python train.py --n_layer=12 --d_mlp=2048 --norm="rmsnorm" --positions="rope" --rope_fraction=1.0 --init_std_qkv=0.0238 --lr=0.0209 --lr_head=0.00489 --decay_fraction=1.0 --batch_tokens=[65536, 131072, 196608] --seq_len=512 --dataset="wikipedia_en"
Each number is 128 + 24 x the weight over its row's rms, rounded and kept within 0 to 255. Layers, rows and columns count from 0. Numbers have three digits each. The size before them is the row's rms in percent of the matrix's.

# up: layer 7 MLP up, 2048x512, rms 0.242, rows 1090-1156, columns 0-63
# down: layer 7 MLP down (transposed), 2048x512, rms 0.236, rows 1090-1156, columns 0-63
# gate: layer 7 MLP gate, 2048x512, rms 0.229, rows 1091-1156, columns 0-63
up1090 100:112169193108145115084112097143139137077151113192114132113129123116106096120111151095113143128087120116119146152133164158152143156115160097146120103166153150130155095127118105104129144122133096
down1090 100:122098136113136077098123145128090136119132145141105109118133106137156124116120126107080139108108132121149136127156126142194168142105131101172115122192113123139138119105129148150093157134102123
gate1091 098:114104166162114124114121109178101132126100140174102155219090163126082150160185094177098109088080114120134124137135115106113138131113093103122156135131175127133118146158133107125078140130088173
up1091 096:112120112180129109143112117140161118112121160154107119133128126144126149121118102113151124146119131141110148105175110133111166177104117143138123105155152139090079117136107127128103127120091143
down1091 099:113099144141106114112131105118138164152096134115127100138147139148115119170159179108171132168119113188134073131150102123137162101092118130183105169115132112151092090122114126141123096113113147
gate1092 099:121168126151129127143158108105148135131175095136100138167108103132111173128168139184128181148119092088126121066133119085136134125121141144165122105129117176107133119122119123113142137171112104
up1092 098:119116140186150118144140126086158128167134133110116132132105118133064136131091151130134195092126098112155126095153134094141111157145159136174076130110113123141087153132094151134145137147103127
down1092 098:112172132138138129129171137126114135132117136096097097116126167137150141114136121135136127150116131120149166143121093130122149121096124126144117088143146115098128113114094096133121110107125130
gate1093 104:141117139140135123157090147108145144130131103100143108166129191144082138123130149143142129104112103128132116095117145109121090124119104129179137110127127097122100146115127137172155144120115102
up1093 101:129094126122144149157134107117082110140147127131123095133161118144110081050103125148131107154142148125132166126115139150088143119121129148132169101107107118116108128169074123138145112095132104
down1093 100:131129132101116117168135112153117143140105112121125135161134115099101149112142135115152111105151158128172112120106163104073162095072119123167135116106103143135130120160127101161142145130083133
gate1094 097:096077142110135117161169113079105145140104146102124140128113142103113131125111117131131143138192136153151132119108131143151122122132129126132126110106131126136135158092140144149163123143142129
up1094 098:153160137100171125133146121087098108143092171117098134154152131147144163126102153128131139159141131126140160132156099139122042150108131169165144140116089110144143099091092128118117154158110104
down1094 096:126134129130148132138116106087106128118184182160145122112155124135151122133155123124170119134119109131134134135133133148101107105109142175159112174104123092114092145162162150127124106147125102
gate1095 101:112134098117134120161147155119172151093096142115173142118123110078122152122104153114136119131149141136134140101137120172131145101135139164131174107097116144119108109168146124109089126154132125
up1095 097:168130138113149095133136155130104116102097169133158109142142139112121126123154099129093118162143120103117123107117143166135040158143100120163159126132147095118118139114148097132145115125121123
down1095 100:085161101132148150116121116129198130100135144150135127159112117123102162109155101110082064143097136102113106091070158136174120114131097078136197128108142124119144110128140121107169143115187146
gate1096 102:090132118157134137153140113115116070132098124159145121132091155108162115121113107124113173131095113114094184090108105092118117109102146092124149125118154117127075150098126123116105116133168107
up1096 104:129117130126093107103112130185089178113144088140085106147118146116088125152104112115106142112140105143143133107160087125147130134118124123100152159153130169142166114151152100134133127128124162
down1096 101:129130143160137102128118110128107128119164081141119116109142139150153161141081108147130136130147103117100108119131093088142141133127131141109122144139078127179143142146135089114134120157123125
gate1097 101:106081115101135108110115128116062174137155121168106116143095131108143139170113146123147108094119113133131139152121163127136125192110118096121127168123086160172098137145112115140134145095154116
up1097 100:123091149137154108119065094154095125119141101142072123128124127120068086147106137135126130171168145122074127132159095127099118102112084141097111164152083131152148136132146093093153102121125136
down1097 102:166152103119173122116125147120118135132131104156115164158109132082107127060145085108111129114120139143133173130161129121123168115133117122123141111148117112132113142186100157088104155117126108
gate1098 102:126159127192106142135083156150148092137127111130161149168117108107090133153091138159151156129106126124130144118100139129115145136112150136129073148158166120117159113107127135135122167154123106
up1098 105:152132112120130195144122113154120121107136115126165159103129128138095088161150151119153149148101117107127142147116118142094121105148140113141105127155109089141152099075076111101117115136134092
down1098 102:142144129130098150121133149136166152128117114121144131142156093096149180152136134121125147173125139118103121111176135152118119137090116097125100137105139110133122087136115110112163158113107126
gate1099 099:111126173118151147131091124150205096157121149148151197130123167125099192150128148140140135159085147131142132114145114140131111095122119140133128172130097138113172113095135136108153115131152161
up1099 103:142105122153138100122107143175123104132111124129089126154157149154174126124164159103142141110082118148111117098149087112141111110112156095113114141110133129159140137159167147098135100123179134
down1099 105:174082166124118108125132138128142104129097120135147102144181126116138129129128143108136093160105148117134141107151117123126140125138134130119110123137127121158106138150161131158169150100146137
gate1100 105:128121088168061114110111154181134121157156126180121100104101150112158084138082151107126100117178148141150090105093134132127131142164140153118144132110130144154143123113121128140103141125093145
up1100 107:127133156096114134154184120099123075161125115148170131096096175141123170134144115143135149147101093158115124170114116162146128143111093144134126116118137143148113130169107096151103154128117148
down1100 108:068088146140129170119159139101197133121115129113159140109134181081099146105131102171163137137164157133138144168106119137169130108112093136145096098101081127133106108157142122099141099135082141
gate1101 099:133142128136155145126132156118109090167109103119096153139108138150120127102127138147151089116134086108114157132162138167111153163109106122120141121130088137116134137156137138093083147151105099
up1101 097:129129096091171136105112127123101073128085117173162140150118140141129113129121152152150132118112136153084139142132133190137158141118113149117120108129131100098157127123145150078099126154102127
down1101 100:094146105127143134113134112088142105133101105144109094112145109159166089158131155123085124099109168136103140140138138172113149154127142140127106125157133089136181112138144104136091122148150170
gate1102 099:119145117120103154078102122165124129122133097152171115135159143133159106152110165105136093159182114105123098117127134107108090126140114119138104143175122062103113126111064155156110160107141172
up1102 099:138158187128102059140113113115119136138134144109151159207133144154118116079133106110125102121095125144105112132133189156147175114164118114162173138154155152098123137167111118098139137169124114
down1102 097:110106139087119135188191126147132126121109110125154124174157153143100139115141099091117133131138093088113131131111108125145114149082132120132144090149141114120116126124130121082132109153125156
gate1103 106:161111139117117124098152107133101131068141115102098164147165135131084151131119118162130170130116142166085091118063115115166134144160086126107131120097135144100114147131139126112092108119111132
up1103 103:091149100135087123116167126089099140117150074118116128168050128144121149134108134123112152125167120087147178080123110120155109129120111132137126137112136147072128103096098164072158111118126156
down1103 101:094141150137099111103151079113124138170128106136133160116131096144148131111088155114119125142127178062130147114120158134111119141108123093172132145117114123136131122137101120136126122160145121
gate1104 096:124127105089118151143153127127148203130098108109116142112168132139125096104104102127120163134163125147115120154119112096106127149147086131113116145146165192151113130096089143106159086158146116
up1104 097:127154096116133131138151125132127096124100145092162134114108082096102137124107151153109174134138096176138103098139141155087072182143069158124111108171115141098115147124150075172108084105157163
down1104 097:109143100094120101163098156120145181088105139155146121147146151114106137108109201138111142116123129157105102129105143149130103131106107089139113085162152113131117141097088179157122110134135120
gate1105 097:140113134117131115108119140151120063110131137109139123107125116147114105111128142109129120098075140149100093159149089127133164181136102160091088143144132166113087162095171177140153148156105149
up1105 100:130120158112118131142114163166147101131103105126113104118107129156143149137125122182177133057120108091142156119125102098139107127143124119179091139166168145122146161098173095086116128147148130
down1105 099:101135153155136095132138151118133173146118091106136101159104168137191118124145064119114155100141138125130135121120189165155157143130124176176126156112124119173163139114150137111190150128140148
gate1106 100:113070110136128079110076153156118141166103114172129096125103136147154132131120121128135142114133152104124126092120112109164162117086117090119118133101097135133144132141103104111105154084107141
up1106 098:148065113162107152130103119169140141100160171121112095139097126167134135176106086143122125127141141093161104105145121125137104158129149122175079160165146113081154125177161180143167153080125133
down1106 101:096110103123141151119128127156120154156133131096136104146103083159142110148133114134121161106128123136150135135128124119180162133109159154126088138137140146136138111137094137134081151110099181
gate1107 106:127102139102134161138142148091111120105148144124097114087165145085150151133139117143155142119108098105181109147131151136134155113104088117129131108165146119122161127130124113112113102109122110
up1107 102:151157073102121092155110102132124145175095125152160131142089125166136132146134088113128114114147111135060143136107108097141141152066157116145112097093117107093110111120131123128129127139175148
down1107 105:138096112160104109117110112148099155175106180144137129127123124129132119163093110131197145113091127132112110131101143133143156163081130136098095174099095142113114159099122136141117107135130142
gate1108 100:133104110135178095103091160135147136113120109148107170082123107109130089140142178125151101132117122131162117083091121133108140098107139133101080129111139102157102177163145170116164098131134128
up1108 096:153166098113106131116121151115114140118159103128137131167113110144142138119110083112120141076124110134117158130128105143132104136125112180162148089133151141120143100116115151140115138106146141
down1108 099:116157117109128130103104144081105172115117108133154151174094139106086160139126063114122134137122152097133125180150103175141084154130146178127107129115110125152159135120126120181119154103123121
gate1109 096:097166147120129108144142129135101099130162156117140114099114121158169153130095145140091132093115112140178160107126148111148154104186149133088147130129146056090130103133122127108116149112098135
up1109 097:141156122138135145131116134116127174134122098134134126094091086174098098160129109081145146126157114128162139152141171137084136103095143105119086118071120136126105112154118123156144100121113114
down1109 100:143126133138139171136147112128143151129139119154108128120114094106132139165122110096154159128142139135112133167156105129096076137055092109098106103137140161112135124185135153188168076155099200
gate1110 100:121142161122092162168130163121127142126091161156136138137149115112099152138140077129144079209148148122141137131118148139112147152103104168108095122131115121118120158168075143118111138213105068
up1110 101:167140105107143155139140099128124172114152143127094147151109143128152126131121154156118167074152112156117151082133128141141195113134139117139120094093174126109082128131176125169154122094139147
down1110 101:131092110109183103100155126139130209123125094155105127173146139098119110122139183132148126060115122107107125128119148152142117099129127090131093093132126156099122094133135142108137135145162157
gate1111 100:122114133143103130140154132165146134120168127126105110141081142061144108159133102150148129121136091151110130117107142136108080146151122147114119138115141137143136078156122146124109073152113133
up1111 100:166111128101092118123135127151091105180127147149180114173134119133177113185134175160097103141099139102130116085114122107129129121163161120130145133068094131133131126129133132167111129121135099
down1111 100:149087113124124085104151153108119126124124105090156088141177165132152098103158162167142108160121159127150152130085179129152132151153146113146147182087106164172077126129088073178121120132146114
gate1112 108:127124072125081139111119109096135139123119123130105186148123106181144152125119126086169114132100133166106121108091151118109129153137059100100137144113159099133109121140137126158096135108150152
up1112 104:117119168131157131145169147164109139133122153141137097103113170108116166128133128158078135122139103115165090109135112128120121116097189165110127091123113136106127151144110076094123125116109098
down1112 104:138131139113147150125108096122106137132111097136113082125183146136120168140144127147104124098152124082147118168175095108123099088118146136139126102153109136121131128146156121109115143166130165
gate1113 100:072137165125119114120130150114123089115148157141141156138164151149179127104154112120145139111119099103115092134138127065122145147147144163130148114112090093063132142143112128102132109135094125
up1113 098:159085112157111134045095144139149128131108141164131141120127171119141135104110106179148106132120113122140107163137128128119118152153180139139142105137119100125166122157121119137097095141106108
down1113 099:141119110174105120115120143103122108136127147114099124085139170147129150129112139153120102164135121101091136148090099116046109124113105171165167148159126122118134117193154127160152112141131159
gate1114 099:137177143108127136136075140121154135134127143149147147113126141113134133130176121135160138148164112158117131138119146157186148128109077142153094176111089084176123152099095148163146097174104142
up1114 101:130126138145116119102125104122124119153107092186133138108142119132114130098137180139156126136100148118105139172125091136106105129102178088172136097176151153103153068117105059110141138102122129
down1114 101:106107107123143147146100090139147104159093164169174112119138173097100126153144150092141124129090133125120170139114149098111107116086139102099115166084181121121100078121123127143117132136109117
gate1115 105:100149150083134161093160137096131119123114103116154167140112159142103140116133145139143114096089139146124150127156146111130109143113071156096119126128091123092100159113133170159106164154128141
up1115 107:171110113113165105118145160161106129115108131105108131102125120104163111138146136128123127124171090141155118158106110125135136153110186101111137146142150167159143094158140093144152117112128141
down1115 111:139124128106178120133158111150129086131105132112118135088123124131162149147117114102161122121126172126128104120125081155114148137135150099143119111093131107107120097199143149173124098138128151
gate1116 105:106091173120131135165133198119134100123125118173170091112129121139126164148148123140183119132135134101100153112121105121119127111120115116151143116120124120132170107145122162117128146175135124
up1116 101:094150117123094131133141107125149159132079125124114161094143118123156168127157157140118088130146066147154137112181082137161121104170094083128143132130135140096117101102120134125127160163150154
down1116 100:139132149137134085115145135139105196118141106115117052114170149100123107144097126113122134136134140172127127083119094142140176130143134147162141108137103104141103116144134131135096126140146141
gate1117 103:133153123065141105136125173140127129101118137134113098118150176128163138112080099114102108125120165174142121124128119119115122161151126135116114078115135122068093152081063123084141183111112145
up1117 107:121105148073125144101195135080115110151130076113162117062111134096107112161095135099155144139141102101124111147154118154133140130057101105102174117158149122138161134147137142139126082128126128
down1117 107:137118122121139127128142119054168137139113075128135105093120133129163105141105147161110142126175171162083130143131168135120122153098130074103154132113158087128134157154119164197114094100128123
gate1118 099:148149142138128159124120129132154132151126130111128158123144168140151181109087122132158131152121135084115177129084119102148152166156122150176146141154129105119130145122107150113135114094080150
up1118 103:127157080150134151140138160144087148128164119141125134117113180142138136170132120091139122123116147147134152167151095138107144102146113173182074136101142140141130140123129143115132138136104148
down1118 099:128161104164118120146102133101085146124119124140141148118136158096126133145148121160095142160143129068137149136101112126147128091183155130108197136122117112134105096124130130103150149103065143
gate1119 103:152153135167135121119132139080130106119135144141109087105118163121115131151110137170113099138084138132150073151130136116118132131075164085108173096129129138115123126102137103135132109144124128
up1119 107:120098148147143117109104114132090188137148167150133133159141115081129116142129090087158131099182148104137181150110149158119114076181106153118119159105093125137139132150112107091098148087119151
down1119 103:128092114144159158123160078109142198176112125118157141141130161066100125128108123131147148127131141127133126131127129148159163100116113109167145125135105111131128108143097134165111151104116127
gate1120 098:127141092117148141083105161139131102156154095124126137118082103153133134116169118109098141132121159116098112171143103115153127118138143138103119098150128117132107143133150153160115107111130148
up1120 099:161148139104140109143112115122115140108122134098103140108140129135127134101122089146143109122145093177073133087076140147121136150122111087170107121091148132140163131103135142058154139097107158
down1120 098:135125128120162133099113095137116149087094132092132132135143125135144055127122113164176125130154094146140130139146147159116107099110180142143111133140167124131121169155120130168167177139071131
gate1121 097:092156174161108083097136133164108115148114130127171123133161142129087145117114132100103132131108110139128123114118168136105113152121125131182134130121126138136099108159088139120128082119130161
up1121 096:154138149097153169136165140093088132175094119138097128106089114083113100127158093103119105120131146155131141139131123137127122107137130117136142153101160159166143099097142139133109141149153141
down1121 097:083137138126097121124163114097108131142123136150119150109107095148112122132146119106160100169137119130138148119148113147162117143193096097151142158134137138152155130125152074156123127109088148
gate1122 095:141107142139135136124075162176165134101161148151154110106145125114143152117147119120104088150133107138130149112158155132156146171135126121180138129108107182130138114134132146139132164122126134
up1122 095:154112103150061131100087152108104133147121103143163136075161152125123122164131099080096117167138108107098105135117132127096146142092124167095175139141143163109163129124138178126150092154108137
down1122 096:135129077116130142111159118118113146147134118188120120122139156141084118150104116107138097099123156145112138115119097101125162144111070114085108095142125114130147132156123107135142125153127115
gate1123 096:129123138164147137155170122097127129134116063070143124115124163157173152137126146118130100101180124136103121078129108151159117163123157125121131133157135134065136132098150131136132123133163099
up1123 099:141159167111089122110134159138116118078131093121180103093094104086163127144116088101099172155140096160117155116167139147166129117112117183129166128166116125084141118116097159132093099092161133
down1123 099:131133165108152117122079116118149108106066144115127126117136111127165155096095110080141117172110117154137126143161145165156135092134132114130125112120106155137099085145158151127132115126127143
gate1124 102:138144117122109111128136161103149108171132133111099127127185146137139139150096145077140115149156119131126142138092090098145139093149142135139147117165112128141100131105105137069134053107102130
up1124 102:123130146146153115159174161164073092151076117124098093120076131152090168144073149112132140148108112168177146107093135135133114100107138138148167147180132144164130126079124150143116118137162106
down1124 101:145102135120068116109089153104100126158120131118112091136099126161135122126098127127116148141125133154162092114163152088129110145139105130181140123149122163158112141109119154164077118143132146
gate1125 098:085144154103129156172158172139113103087131160092118118115176131145132118137117123087141101147145121113119125128135125155129134103162144151165148096114172099091082146134123137142105127061100172
up1125 101:126122138130157144136131173093123136134107101122122116093110122123138143143137103118128112153087131161167153126098100102117148100137135090133124088158154094141123136111105129151097128127125140
down1125 103:135127164114150163142118138094121091121130107095147087138166117108106110146166110156111112148098128108161117095145141112120128104151113130106129113186150089100155127133118107145104128154116135
gate1126 095:104126149175105099173165129105122117155149130088116095164125153110135093123150144155116139138128058111122121052140148119103114137117140130122115151134161139150128130104133145140177146124095127
up1126 099:099129121131174095136152137163141170134094089090114133152139129104142180137129124150147109121108127171141104133141149088114164157123152067129146136128153101150148137079114172157079096131139119
down1126 102:107154146164135115096141174127179148142165143143131132150131126086123182147143129133145087123088078146083125174112130125171136118075173090153116113141155110135125108118176164167131160111148112
gate1127 102:134109139149145095147148153177138159139133100114136133163166102121123137168121121160163154108089101126119101125141120141127110105071131139121125166144145141151136114093138113104138135139116161
up1127 099:123110125130130129127121112113102133151119094119084152121153151127103132127114104161131137111116098112144149104114106134127164106144144130135113122137159111110124123110148097149122151151136121
down1127 100:106109120127132118134165085076100156162162108134130151130163079123125200155109118131131157119091134164141158122126143136165108109121114151081127166152151121130127106096114112147102182123131111
gate1128 103:124145134141097103144170176136123119143185168176179133151105148131067142140158150128146092122135097121107133073099093123103133090094104169130141097154136122126127159109113114133140150100131115
up1128 106:142096076141127115103111158129133130140125104100107145120110167128115141137197151126092142121113085087127107133119099192113134110148137146086131127116095121190145127158122148141150102138123131
down1128 103:144087116129110099142091145129123139101120119115128132150142137133122085095181173173117167105065127154107105112157128168132107117115171112092162114090128178165143158096113132099158118093146138
gate1129 099:122126110138141131126150119138127121087143117167126068112101090141129107145113165136157122137132137119100129165109139124146122106150126145123122141111073169106121145122101124136137107161145131
up1129 100:105072155115179172129120132127121100167110144178153135150113165166106158107108137142133133120148128111140125143104121132086137099130118132117135148127128128164129136171122133145147103132099111
down1129 098:129160118138142092124149108121108154170119163156113096119109115140110149109132097125144152137154214122111157143103161122161100160161118133148106134134141110110126157145112105119130122176138140
gate1130 103:083104137108137138138095111137130155085085124087101123120121159145142099124121122144131111112116148111143137157121102113134115116125127174144161172074129111086112135185153135156138113153110118
up1130 102:147110123112126168135166127122112143140130091150158180147124137120120158164108107139129114165110112088131108161135124116109136110148122118094094111150101118116126109092096113111150118097135126
down1130 104:129111109124127132173133084115134163127118068108146173151127149134110081120143155158133148152145142132106111089105098136162126124104130151139141110101146111110119121152145129156138133103184111
gate1131 100:125099104137131136196127158142122152150161117112090118145161135142099119121130119148153130139092154107108148131131121077144146147150091124167134132132120121132156150104140120138145085140156128
up1131 101:138150143125144171153112137177094137160111122129100146193135131139080089174114132126086123167135146086138143138092120071146125139117138117123181114135157128114123122152108136065120139112159104
down1131 102:156141125128113174133121105115146125167172109086095139143149090133126132158153150150107108117136108076172142134098127116146149115117150130159130130110084121115128138157157178117088154094147137
gate1132 095:135128143118108137096144117147124085098164149144117130189125118134142124129127103135126137109153142165174119098126092132143118173127099090104130117078127137091171138137119144154112169168100159
up1132 098:102189136107109139135167137117125153156163118121122118110130121147140079106146099122155133138157152117123130173156174088127082144125153144143146135116129101114066160167129162124122114176131136
down1132 098:115137112103160141142143133141118132095114136121090171142108097138126167132153104104094134103141117060139133147159103117096092138135113128133117148109119112152093122150160111146098079115155106
gate1133 100:164117105132145103101122128119173108147147197101147153140147161101124120149140133116146133119101122142130118084148166146111147092158124151105141142149184105091162128189147133140114196128098137
up1133 098:122132112133074108099120159087136100136161147124152150076127155138095149122137130089159104135112131125094116160173115155140206185099125142129133089131163185152115164121136103083107124093158180
down1133 099:115141152096125130124118127093149107105137176110112153094112127151126152088098096081109139168105104113149141110181151110101104123163126170094105140148120161136118140155131165124131149073121119
gate1134 101:101134147127128146150164129135115104130090140149110135145103140129076138131170125114112127129161173114124098114160096137159159127132164109119125102111156110152087136127083155065170153128137137
up1134 101:110162149184110146103103145106141138132130159092120094125099110175099076136166112146183118117081089116169145138134161121138100138152103156128117127127171140086155088149118113143151104161185168
down1134 101:158099067161094134130107132088105132143134140156147121109123108181136131087125145125169125122106126132099099142148197151145094125143134141169141135091104112125094076148137126135092120153154124
gate1135 105:108177112108147143152127160130103084110116088152100095125125134135125100098160175105161136140114121095138159114156123169110112140091129100111164140164178130104092138144120128148107148115114165
up1135 105:130133119149164128108140158138123083171125116130120129099140155110094101144140154086119122117137139114127126098133124141170114139088126132120101104126080125127095160103125122113123124144142139
down1135 102:123125114174134150127121142146160075194096137119109137138136148081140134152133130075129126105127149123142153112114114108135104135118135091119158143130132175142110137140146093120074103180162200
gate1136 095:145121132149111126195135145118129161198122141085139088143099113125124072130165136110125159145114146156091149177103096152133160128119155113124160168129169126132126153149122123143101118097137118
up1136 096:100158109126114101123096117123132182105160106147113094141154109101138131113121091134163157136103135146152114134135171155122128105137159131154134126106131143118174156158120091104053155103164110
down1136 096:148127109156148142186154118098144131141105137094117110106114147161153075161143151100160113138157135142108132136098098084134112169099135111069115149148145118130096104139120160157161093132112075
gate1137 101:095156136120135112140151130079116129099149105127119137119084174103116144124080171100122132166142120104136077122142048098141108127137117126101138161085155131154102135136175117101121143121104121
up1137 094:114171122149124145075133130143133103132113132088120115151117079138114138121136124178128164148105162107127185183126176133151155125136120129178174140145154147117113141146082146126133110168179110
down1137 097:127116090121127127110100102170114145179154099144062114129194113155126153169174100140096155112126168126103151108107150165141123153121082157182138160142155147137105158119125119105101091136120093
gate1138 101:142134160123110129124124091129143082121119130103157163153202119107164164154091124118166122146125063152162099088091159188117128140107140132116145133160133098093117134128097160136144095143117115
up1138 100:114174132121124162125110116105104117058133116116098122131125171119159195139126159099170098104117136097138153138127131144127114121156162111157128110108124119124105154130145133152111076143111104
down1138 102:138138117141178147143085132117155094131137149141128167143122142130116126107111106109122151150134119128109067157136112123115074118108134135150150094148140157155168120163146139155123112138127128
gate1139 104:129089109127139110090102123156115150122100121140072106132108152115177094158126104160168114116115105108122072071146115166177131158132114131101137110118117129160112148087115085112114151137135130
up1139 100:073147105139140114092110171091087134094091135177154118117125166123153104126143118152100091152090122115108089092123101200113147174134154157131131116155084106121119124097149141109122157134141088
down1139 101:109105147144088170119100105119104165120123158129158127125134125105101170146110122183166101147092108096139107100093097174104125183137114135131157158133117104123140116119139096111099175120143047
gate1140 086:113148077133136127084125134164180103142146123136127109130137163113126108129129117130134059086117142134146122123136108164119139175132097132138124123118179155134144132110161109140125150122113104
up1140 086:146181104126135097102141128134095119139129166160125133139114153119093098131111151150103182078125112117130131178101094119097132149088152126103126129111134126123136105133127156119064113124165117
down1140 086:098141114105133114102164135129107078118122119160109126127124148146127134121103156130152126116101147136132151133117125144119152098120144119095128120097144137103147134152147145166136124076137140
gate1141 095:123135056080121113134154171141086167134149135125110142127144153141145155161096105115060121107090134171116121140120143123118128136149076115149162128160159159105096142122089110096100118160158122
up1141 097:168117118127133134091122136078160137144125140144111163153080106134092100141149134106136113150129121123134104117114136135082142195164163149138114120117146116136133131111081143139154125097167156
down1141 095:094105121110107100158144165089142106156151213096131117118137151166131146145109126150143125113108114110140141120131119149142131115154147120116167119151178123098125124117130120129088136133150172
gate1142 101:141103122145118157107086120083122139081158128110154122113144134129142165128114136137086153107143172069144099090134127126128137148163145151133177136156143151141136191171168153141076163158137115
up1142 106:142158094135124144163144109163136139140119103147154153080115152101114126124123126111137136154113177126135104092125137123149161117118134103143115116152145111114079108118108139156189171117114153
down1142 100:172091142127124136156122137137149080146122191089168131156131106182145130167097132124114138164156137148122124127172100137100119122089171143145104112130096167089153175138084124132132151146103161
gate1143 103:122154130157052115144130074082141114092124119132111119126128148151137082118121118142141146137114157103131130165089117156144121180109089142130147124134162077129105106099114142149115126105121155
up1143 108:103120149097143090166140120103111127128110132147117111116132101176137137126132116096138107118128133118122156152154090140126115087132127125122163103159184155111107150132188107110128093177167101
down1143 102:066100086085139135139136089157196152098123104161107099142125129148106120113156136090092105112143114094143134162149144116156166092126097128156120107124127137106106107095133098126175142162130153
gate1144 097:091111162152140116114115132104131167083133090150123137170170149176117123133097106153158136158107115133137138124108140105146147127104098143120166103099137122121131117094151142116127109119116110
up1144 103:101109176143122074171156134163135132121119127157156097099133110148100120125119101125155093119096134144143107138119090128126133112139100128123126147123150160155100087173130105119146136102113112
down1144 100:125113127173145136117085169149131173112125177112149145117115147124098129131126135110148159168175139145147168112134096097166151085112105148124114144133105177110149135076144155132111129096109141
gate1145 094:107133149114141118114155154143149131117121112164140101171143097144145125157161140155147146139087149085120121104091138144120111146134149130119165150146152107101098125148136173108115104115140123
up1145 098:121109130157132134162099105111118137111102103135114150133106166122092104155175138146115163096151115145135146125120127193104138119112080100132146104150128099169085133090141123147101126102178092
down1145 098:158157105146129118137114144108132152172135126123098171107114159122136128128092119127114082106123112094104152111092138149149128113107087164113153135149122135141107133133117155127128102152122135
gate1146 098:154148177098160156123158145116156116113177111121096123154146148134181122128176182174112104102152150171100110113141147120100123143121109167147139137120142105132133100134127177121144175131153194
up1146 099:057139120092122161108095124181078141092130142144135136124099091153076170093128125115117113131133116091161149119116137134098139087111140136123135113112082149151152132157112099126136167125155115
down1146 099:105136098138168143123124132126136147170147159062132130119096089143183131125116119110102137133144157123124126142118099163132135122118109119166173128158088097147141157118140121136132132094136157
gate1147 104:098122118198145124138129143097108114148150159135136100117117155133176096113114132132112122133147101131126105136127094131169141126122111142102163144158120108155073163091107188090117140119154146
up1147 105:135094114172165112126124171121091126115161125139136103141120134138142081144129133095140120158127110164098114160132106138114158149107081174133171146157113170134156121157087181086111125109152115
down1147 099:136114096130125136141106169106084125135141072152129167106152117139152084111153155145147120136137147176137125130114133122153157110099115126115157123079136105129159131126115124102149103107158159
gate1148 109:107109187166169120098112134122140102168133117122130082089137135092135150141118088132098136142099107127113120166119161107140127111121152118124138115119193138113152139101111099119081145161119100
up1148 109:133103114082102180138152134162147130128095134165074145180132118147099147148093110120099139115122139126141150120116146118158140132133146149157129151109138119137086130138136123128185131141159151
down1148 105:102122125141159100125116159143106129120112130111120100174141132127108098138097123130106125090081125158162089119117118142077179117112168154099117114129154134130083165138084147101157137114130134
gate1149 095:103106106126141155104096124100141113138121116098185152204164139127122149175127108130096166112134161109093144142151141079096125109113115124144137141159109113153100112137077129102136114115101164
up1149 095:155115108119117129111142104139150128155116149149147123106093108166117126127148131158172141096151149126152119136105187149145152107135151107157095113127139100104122156158138159133158133166158154
down1149 098:132090112147176125105122084110117124109130116153107117134082084135120127163096161168142143105103128121084101108113164121127137114151090085138114123118126131116140167127139143141192148133130178
gate1150 103:112124100180143112150135116112127121121163111113144095104153100103127138129128110098155131132145140113123127147122117115148114147118086142121135103141207126126109144092070182112131106147134116
up1150 099:142130107128127142122136135117132164153112113131119138161131132140126117107133113153102113141091128170126122100106101102118105122123158179144120115162137167140113114131141129102166131153142134
down1150 100:108096145109147160091132103115134108130112120127139134149147148137182150110135137130093127093101092178112119162095110090108106112125136132147140138141107116144148164130122120111104115109126112
gate1151 099:110151168131091123128129184179102098157120131111134091116143197089126155074119136074126164138120130103119116144101182144123113155115123122134136124114098144143149141155149136121130116147133145
up1151 095:080111153142121099113134133141088100148120120118098089125132135119164157130097148154079154155082174123128134137111131148112128154124125125138147094079160138144118107154164158135144130140137100
down1151 098:122117150140116096101106184132134109114098148097164107102127095136118151109153148104117149098136155100127098153142129142125128129107157124116166127117106144147076133119125130153128112137130159
gate1152 101:153161069105117181146114150122134153094103117125126132176093139142137118130130149104139133085090135101098125126074131117144111127133120093139113103147143110167157113143134148136146139079099134
up1152 098:102082115106093119197093110111153159174113133111108112131143119134112111117121115139125106125203124144107102172160104153130100158158088120133162128141141135155117149090121115104157123126109114
down1152 102:107124174084134119115150172109117140166159133095141113164108161089144148106127128141117131097159179149138143120149084121149144142158123112124124108132122133127109110107099098099175093158121118
gate1153 103:132181084106084106104084143120154127129126152143126095127171096136190166158145115117134130128110109139113075062150089127115154130099134164152164122172118137135195125125137115089156125100139108
up1153 104:102065123134134087125100090114124098126134095117144125179139110158125136111107114139130161095164166113163135102115133147100102098140108112123159157099128126170114127135131135132110122141105136
down1153 104:127130100137156144122109114133112116099147129118182105155114116101154134155132110128131179114159152093122137159142159157104129078147137101132127167129154110124120111125084143106092169136114143
gate1154 101:143109137119128120123123133135121112118136119170141138138163140127062154162143166176153100182152087144115138116170086150082176137144166086121117099117104118106065107117123112126151108169135085
up1154 103:115119134107134149090117148131127104137102096150122118122123114138123136100171117103110119098068161128128133124091115116083128097112085166147101141123167146109135132102153141125178160108126138
down1154 102:117105088143152135137127083133115140147146106148104143148124170162166114110129096152152125170096166152144155120133071145107120122083133135135146113135161077138131114121138107124112154133167178
gate1155 095:129137116161155149091160167141158149134077141080139143114133153139108120125123165138134129142107107090072099125085066097100129131114081125138138160140120113149167131134111127096106182153112115
up1155 098:147100123108142083143160118129139153145119080121062100157098134146114156127155171098113145127141122130122140088153128147131074135107181153143101166159135111129139102125131132119093129141094127
down1155 097:139124132112114109071115048153091140117188103137139097181123091097154153126098139120117140089120186141132140123148116142164128213110135158110122121137153106139131134150115146137113106126115175
gate1156 095:124137139102116133135143126141138104141121108113151089096167124146098098119108128114115088079134077165132087141118180157153115106182180115146114090145136097136089149095129194120124151138179141
up1156 091:106155164125158143138121116149137152108117122135141178118116111150101129134141159151149127121112094117108129105178138124070120120102095080122110119147115111100104104148153132133131120133092134
down1156 093:122111139130159092127125107126141150140159106156121121088073111143142154090119149093131094126202130113119106115080131131148096138120154123135185172116111102131090132097138123144098126129153110